config = dict(
    n_layer=14,
    d_model=768,
    n_head=4,
    n_kv_head=4,
    head_dim=128,
    d_mlp=4096,
    vocab_size=50116,
    activation='swiglu',
    norm='layernorm',
    norm_place='pre',
    norm_eps=1e-05,
    positions='learned',
    qk_norm=False,
    attn_scale=0.0884,
    bias='all',
    tie_embeddings=True,
    parallel_block=False,
    init='normal',
    init_std_qkv=0.0218,
    init_std_o=0.00412,
    init_std_up=0.0218,
    init_std_down=0.00412,
    optimizer='soap_variant',
    lr=0.00195,
    beta1=0.95,
    beta2=0.99,
    weight_decay=0.15,
    lr_head=0.00449,
    grad_clip=2.0,
    warmup_steps=200,
    schedule='wsd',
    decay_fraction=0.579,
    decay_shape='linear',
    final_lr_fraction=0.0,
    batch_tokens=[131072, 262144, 393216],
    seq_len=1024,
    doc_mask=True,
    train_tokens=778500000,
    steps=3180,
    dataset='wikipedia_en',
)
Each number is 128 + 24 x the weight over its row's rms, rounded and kept within 0 to 255. Layers, rows and columns count from 0. The size above them is the row's rms in percent of the matrix's.

# layer 2 MLP down (transposed), 4096x768, rms 0.06, rows 2652-2655, columns 256-511
size [105  86  92  96]
[[127 172 113 155 140 101 130 161 126 155 119 131  96 146 117 101 161  83 160 133 155 112 174 112 125 135 126  65 109 134 119 145  94 137 159 158 128 109 134  97 167 139  95 117 155  93 128 156 138 165 122 111 123 138 134 127  80 139 138  90 142 144 101 154  72 116 110 133 116 113 125 132 141 134 163 136 129 156 147 126 103 128 101  83 136 128 157 134  82 148 139 143 117 120 135 162 102  84 124 172 115 115 173 106 104 139 102  86  97 140 153 124 115 137 114 136 179 109 161 125 105 142 120 121  94 156 159 165 121 139 121 140 153 123 119 154 178 157  89 110 128 146 106 119 140 144 129 139  81 122 127 118 116 127 134  84 118 122 137 152 119 121 164 119 119 130 136 104 136 116  91 102 170 157 163  96 113 154 147 177 107 176 124 100  90 130 105  96 150 146 222 108 106 120 129 166 157 157 135 104 179 118 129  86 160 129 152 121 119 130 104 179 120 154 131 142  99 153 127  98 102 120 106 147 160 146 160  91 151 142 131  64 125  73 135  58 137 115  97 118 116 141  90 108 124 121 123 125 126 130 179 101 117  85 121 139]
 [134 135 119 155 165 111 123 124 124 116 163 100 160 115  89 103  98 167 135 128 104  94 207  95 155 137 137 124 121 140 113 151 103 111 107 149 134 111 123  85 138 163 145 158 160 152 143 151 158 125 130 170  89  86 157 122 128 126 138  88 113 115 134 149 141 142 130 119 119 159 143 112 111 163  79 126 131 150 170 155 124 150 124 110 150 106 152 121 113 139 120 148 129 125 168 159  97 125 125 128 138 133  95 105 145 119  84 149 148 133 177 116 113 111 119 151 143  53 178  77  96 135 152 137 120 128 116 111 135 133 156 126 121  94 160 100 130 123 144 171 117  89 181 100 150 129 113 126 156 130 127 159 135 121 124 127 105  97  83 122 132 118  99  90 144 117 107 178 133 143 117  85 139 106 132  93 142 164 124 135 148 144 136 175 128 138 126 128 114 133 156 150  94 149 119 126 113 179 121 104 116 107 130 153 129 144 112 155 127 146 157  90 127 184 134  78 167 126 171 132 128 134 143 135 136 140 149 184 113 109  95 100 143 129 117 129 121  97 127 140 140 116 149 127 150 134 115  87 107 149 150 125 137 144 116 160]
 [156 109 109 159 162 150 146 111 135 107 147 150 108 149  78  92 132  91 136 110 147 159  87 114 143 152 118 142 113 149 135 105 165 166 107 146 119 132 124 136 150 153  98 162 110 118 133 110 146 107 140 138 135 127 101 101 130  95 166 161 123 156 133  95 124 135 156 146 149 117 139  84 110 151 150 129 125 160 109 103 152 103 132 126 149 117 117 109 150 136 166 114 123 146 109 142 156 141 118  82 122 134 168  92 152 125 163 114 162 170 153 137 117 159 146 183 181 114 180 126  91 163 140 139 137 133 118 121 172 144 135 102 148 136 117 142 163 110 157 147 129 117  79 111 142 179 103 133 114 101 119 100 106 128 106 107 166 124 104 148 125 139 105 137 111 148 139 149 109 129 153  92 147 139 188 119 141 158 152  99 122 105  85  77 136 105 111 129 150 108 187 132 136  78 113 134 143 111 102 138 160 119 136  86  97 139  82 157  82 131  73 164  98 100 100 149 147 116 106 119 108 132 112 129 131 115 131 109 107 175 135 101 162 131 157 149 147 183 150  84 112 167 155 148  81 122 175 125 139  81 109 131 121 155 149 191]
 [177 105 137 149 132  95 123  97 106 167 131 178 128  79 127 127 160 100 108 127 119  98 137 168 128 149  94 169 170  93 129 129 194 163 137 101 113  81 125 157 144  99  83 123 130 126 131 133 127 114 138 135 154 123 117 129 117 100 116  93 115 135 141 138 110 159 128 159 171 154 161  75 117 145 149 142 103 173 142 122 117  99 142 122  88 128 149 106  87  97 127 134 157 131 175 135 132 103  79  63 130 122 164 124 170 112 136 138 153 164 159  94 119 139 142 118 116 113 122 196 111 161 182  85 129 155 142 123 128 105 129 130 107 169 174 175 101 134 131 144 130 115 134 125 125 133 109  83 136 117  90 104 128  94 146 114 190 121 141 103  76 114 170 113 133 136 153 131  87 132 150 106 134 141 121 109  94 115 124 132 122 135 116 142 145 116 115 129 114 163 135 125 130 111 143 173 147  95 115  93 129 139 132 121 128  76 171 106 101 111 126  90 109 129 133 142 139 150 135 147 142 103 148 114 125 105  62 135 113 175  87 145 115 104 153 100 124 117 103 105 129 107 117 100 121 127 130 150 141 127 124 145 135 120 139 125]]
# layer 2 MLP gate, 4096x768, rms 0.0637, rows 2653-2656, columns 256-511
size [ 78  82  99 116]
[[167 136 130 116 129 125 148 115 147  85 109  92 135 122 174 142 110 106 117  80 144 171 131 146 138  87 193 138 150 115  91  92 117 123  97 116  83 155 138 155 111 123 141 146 142  92 123 117 115 135 180  86 120 165 145 119 127 108 131 103 125 176 102 156 123 174 114 102 101 123 118  96 143 118 136 117 163 132 118 142 157 147 138 127 152 108 140 127 116 124 143 121 128 142 147 130 136 123 158 139 167 138 121 164 137 118 161 142 159 122  87  98 158 118 159 162 124 123 151 148 155 127  90 111 159 162 149 138 119 137  95  82 134 109 110 137  94 166 135 127 154 119 138  97 122 114 166 156 154 138 123 120 131 136  88 110 138 110 124 186 122  97 110 138 172 126 127  98 121  90 131 107 141 114 162 103  91 146 110  90 142 145 138 114 121  88 120 100 147 175 112 143 127 147 130 132 129 144 133 133 148 151 124 132 138 137 106  91 153  89 130 134  69 142 120 124  89  96  80 147 135 131 129 113 161 131 126 116 143 115 166 130 110 138 175 136 110 160 133 118 117 138 131 130 140 155 132 126 141 144 123 134 119 120  74 123]
 [150 143  80 117 135 133 175 112 160 109 140 114 114 149 147 143 123 147  93 137 105 110 145 153  93 158 115 144 175  78  90 140 182 128 168 145 119 108 132 155 116 125 154 101 143 127 113 122 121 136 148 161 151 159 168 106 136 147  87 112 121  92 119 111  85 152 125 133 178  99  91 148 118  92 151 126 141 107 105 158 184 119 160 101 126 151 144 128 116  99 150 167  93 131 146 190 136 154 141 139  88  77 146 132 149 159 169 107 174 113 138 104  95 138 117  93 105 107 140 123 147 138 135 127 170  98 175 147 150 135 141 144 154 140  98 119 137 141 145 114 108 122 148  93 127 161 147 146 147 122 138 105 126 136 116 140 117 133 114 117 138 184  97 127  96 149  89 185 137 113 147 187 117 123 142  62 122 142 109  93 184 163 120 117 135 144 148 137 151 127 158 113 106 160 147 121 104  96 134 141 157 128 105 124 108 133 100 116 119 165 136 155 106 117 157 113 155 137 137 154 125 104 107 104 130  93 105  94 118 135 119 133 105 114 121 149 138  89 188 172 114 116 123 163 111  90 128  88 130 111 135 128 102 144 142 152]
 [149 102 145 134 132 123 126 133 138 141  94 157  83 135 168 150  97 132 104 156 167 159 112 100 107 138 115 168 108 114 132  78 103  88 146  87 145 110 126  91 126 108 139 141  94  96 120 129 136 128  76 126 147 131 166 161 120 125 156 121 120 161 132 100 119 104 135 108 146 104 132 142 170 129 157 112 120 127 120 120 175 135 152 161 106 171  99 135 132 102 146 105 131 140 159 154 140 147 171 102 154 130 135  91 124 110  99 101 100  74 147 111 119 113 119  99 124 109 122 134  75 132 110 135 139 148 157  76 149 131 158 108 143 105 125 137 106 147 168 138 143 153 118 117 135 176 130 107 108 107 170 102 125  61  95 157 134  72 111 114 177 126 113 111 143 132 104 122 103 109 143  91 138 112 114 129 105 150 134 152 147 121 128 115 123  99 113 158 120 109 136 145 183 169 153 134 134 120 159 156 161  69  97 108  92 131 142 129  86 144 108  96 127  84 130 112 119 137 169 115 163 150 140 156 122 127 142 152 142 173 153 143 150 118 151 124 140  97 157 130 113 159 148 128 172 122 125 169 122 117  97 122 110 108 116 111]
 [120 108 162 111  79 125  92 153 107 112 161 122 116 141 127 122 144 109 144 104 129 156 102 132 163 143 111 118 137 103 147 124 123 113 118 115 133 144 128 116 175 110 162 122 184  88 122 150 119 136 155 131 145 110 145 106  97 135 102 105 113 140 110 115 162  55 117 116 102 149 105 127  88 147 149  96  81 110 123 107 114 196 172  82 163 132 131 137 124 124  77 158 120 141 159 131 131 102 119 134 101  99 150 166 109 143 127 110 122 111 123  82 125 109 108 140  85 113 169 148 114 170 154 157 120 192 151 161 107 120 119 140 131 113 135 105 106 160 132 144 130 167 106 120 152 122 103 130 137 124 160 111 116 126 123 136  94 115 183 103 129 118 150  74 125 116 162 160 136 106 169  97 125  99 203 157 122 130 117 172  87 139 110  92 133 119 125 108 155  97 147 141 121  99 127 139 151 117 110 173 156 147 133 143 177 128 169 118 138 128 172 155 146 114 102 105 104 163 118 151 106 145  97 173 151 124  68 125 117 107 110 136 175 121 142 173 148 158  94 160 125 122 125  99 115 126 110 173 137 147 185 146 105 118 108 128]]
# layer 2 MLP up, 4096x768, rms 0.0623, rows 2653-2656, columns 256-511
size [ 75  86  99 123]
[[108 104  83 175 144 127  89  91 119 132 120 130 145 162  73 160 156 111 154 145 135 151 105 132 156 151  94 123 121 149 167 152 139 125 157 114 136 166 137 148 114 164 157  92 101 121 109 108 130 127 155 128 126  94 131 149 105 142 126 168 136 114 144 119 117 117 127 156 108 111  99 161 121 112  85 153 126 115 148 135 143 139 105 138 102 142 150 134 116 137  75 151 136 112 107 140 112 117 153 126  97 150 123 114 111 134 126 106 131 116  98 134 119  81 120 123 150 144 131 124  76 101 105 125 126 153 119 121 165  96 147 132  91 169 111 105  86 131 117 133 131 129 133 143 136 136 120 104  95 107 115  78 157 140 127  73  87 103 141 160 162 112 193 110  81 184 128 148 128 130 143 134 106 142 146 168 117 139 124 139 145 121  97 116 118 150  96 115 137 113 160  86 109 103 128 121 131 181 127 112 148 116 121 196  97 150 148 176 112 146 140  94 137 140 150 125 115 135 136 173 156 136 161 118 140 122 140  91 125 154 169 116 114 129 136 128 161 119 123 127 173 123 139  85 161 149 111 159 215 103 119 109 137 178 139  90]
 [130 142 139 154 131 128 122 115 119 147 114 152 150 107 126 178 147  86  76  81 109 101  83 126  98 141 147  98 102 154 123 139 125 147  92 145 130 120 144 118 142 101 156 143 111 178 102 133 136 104  84 122  95 124 125 144 102 160 107 102  75  93 151 142 134 140 125 144 186 152  93 155 120 120 110  75 152 138 153 100 150 145 134 136 113 117 151 110  94 120 112 118  68 158 140 121 131 138 115  78 138  90 127  78 142 171 162 147 122 118 140 102 105 113 123 122  91  89 144 151 100 163 122 143 136 167 198 145 128 122 184 134 141 158 101 144 134 133 139 139 102 112 123 105  92 127 150  94 141 164 117 188 158 124 105 149  91 134 117 113  98 111 113 141 131 111 137 127 105 166 135 122 118 133 127 117 135  76 119  92 128 177 103 151 121 140 184 113  93 120 134 122 119 131 125 136 136 120  91 153 110 102 156 104 154 116  86 127 146 132 119 154 120 104 144  93 125 111 105 126  96  90 117 141 135 121 145 129 126 144 150 176 123 106  84 146  81 100 128 154 146 113 154 157 119 103 158 119 162 133 108 126  73 121 124 162]
 [190 145  94 148 153 136 123 100 146 112 113 130 103 137 131 143 108  87  75 182  99 120 137 120 121 131 111 146  99 138 108 121 116 107 116 112 108 106  79 156 182 101 100 114 122 114  88 161 116 160  87 148 104 134 148 102 126 105 145 125 119 113 121  75 135  75 108 139 144 102 131  76  99 124  94 121 126 128  88 117 113 111 113 137 134 124 152 133 118  98 150 149 147 106 152 146 117 130 119 109 108 115 125 135 123 132 129 121 112  97 144 157 161  99 143 162 156 112 138  89  99 159 119 137 135 131 161 112 120 104 122 114 105 133 147 174 101 152 151 123 117 127 163 101 111 137 154 126 123 116 124 114 102 116 139 130 155 108 108 136 143 128 157 174 146 184 101 162 147  78 154 121 130 136 112 114 104 136 142 171 133 106 156 103 157 107 126 113 133 136 113 131 132 141 150 116 115 113 131 119 167 149 121 103 111 131 134  96  98 125 121  84 117 104 160 144 127 139 149 108 135 100 125  97 120  88 137 128  91 174 107 118 146 131 137 111 137 158 104 108 122 115 122 130 115 158  93 157 104 146 121 137  74 160  76 102]
 [139 172 113 152 137 143 143 109 147 100 127 150 150  88 141 117 117 104 179 111 110 141 129 140  79 143 141 126 125 126  79 170 132 131 104 134  99 164 161 130 124 121 124 145 109 127 161 131 128 108 158 163 186 129  84 159 118 152 121 146 167 155 149 131 116 193 145 122 106 108 136  83 175 137 129 160 134 164 122 157 160 103 100 167 161 144 115  74 132 115 164 125 179 163 115  72 117 144 124 125 113 123 100 145  98 105 131 109 143 112 126 138 131 112 142  82 123 168  82 142 112 133  97 132 126 115 104 110 132 138 111 103 156 154 123 133 169 144 118 147  96 126 140 125 102 157 116 122 114 121 115 130 135 130 119 155 126 117  83 173 111 159  99 127 136  89 113 110 179 142 125 126 130  91 112 124  82 119 177 131 179 109 104 139 103 109 108 140 112 150  82 119 116 128 159 149  89 115 140 139 126 111 155 113 141 131 111  86  72 131 143 121 120 148  95 137 120 123 118 152 102 119 156 125  93 138 169  99 106 167 139 169  99 119 131 117 122 124 152 101 122 118 171 117 113 169 117  70 136 109 128 152 131 118 132 121]]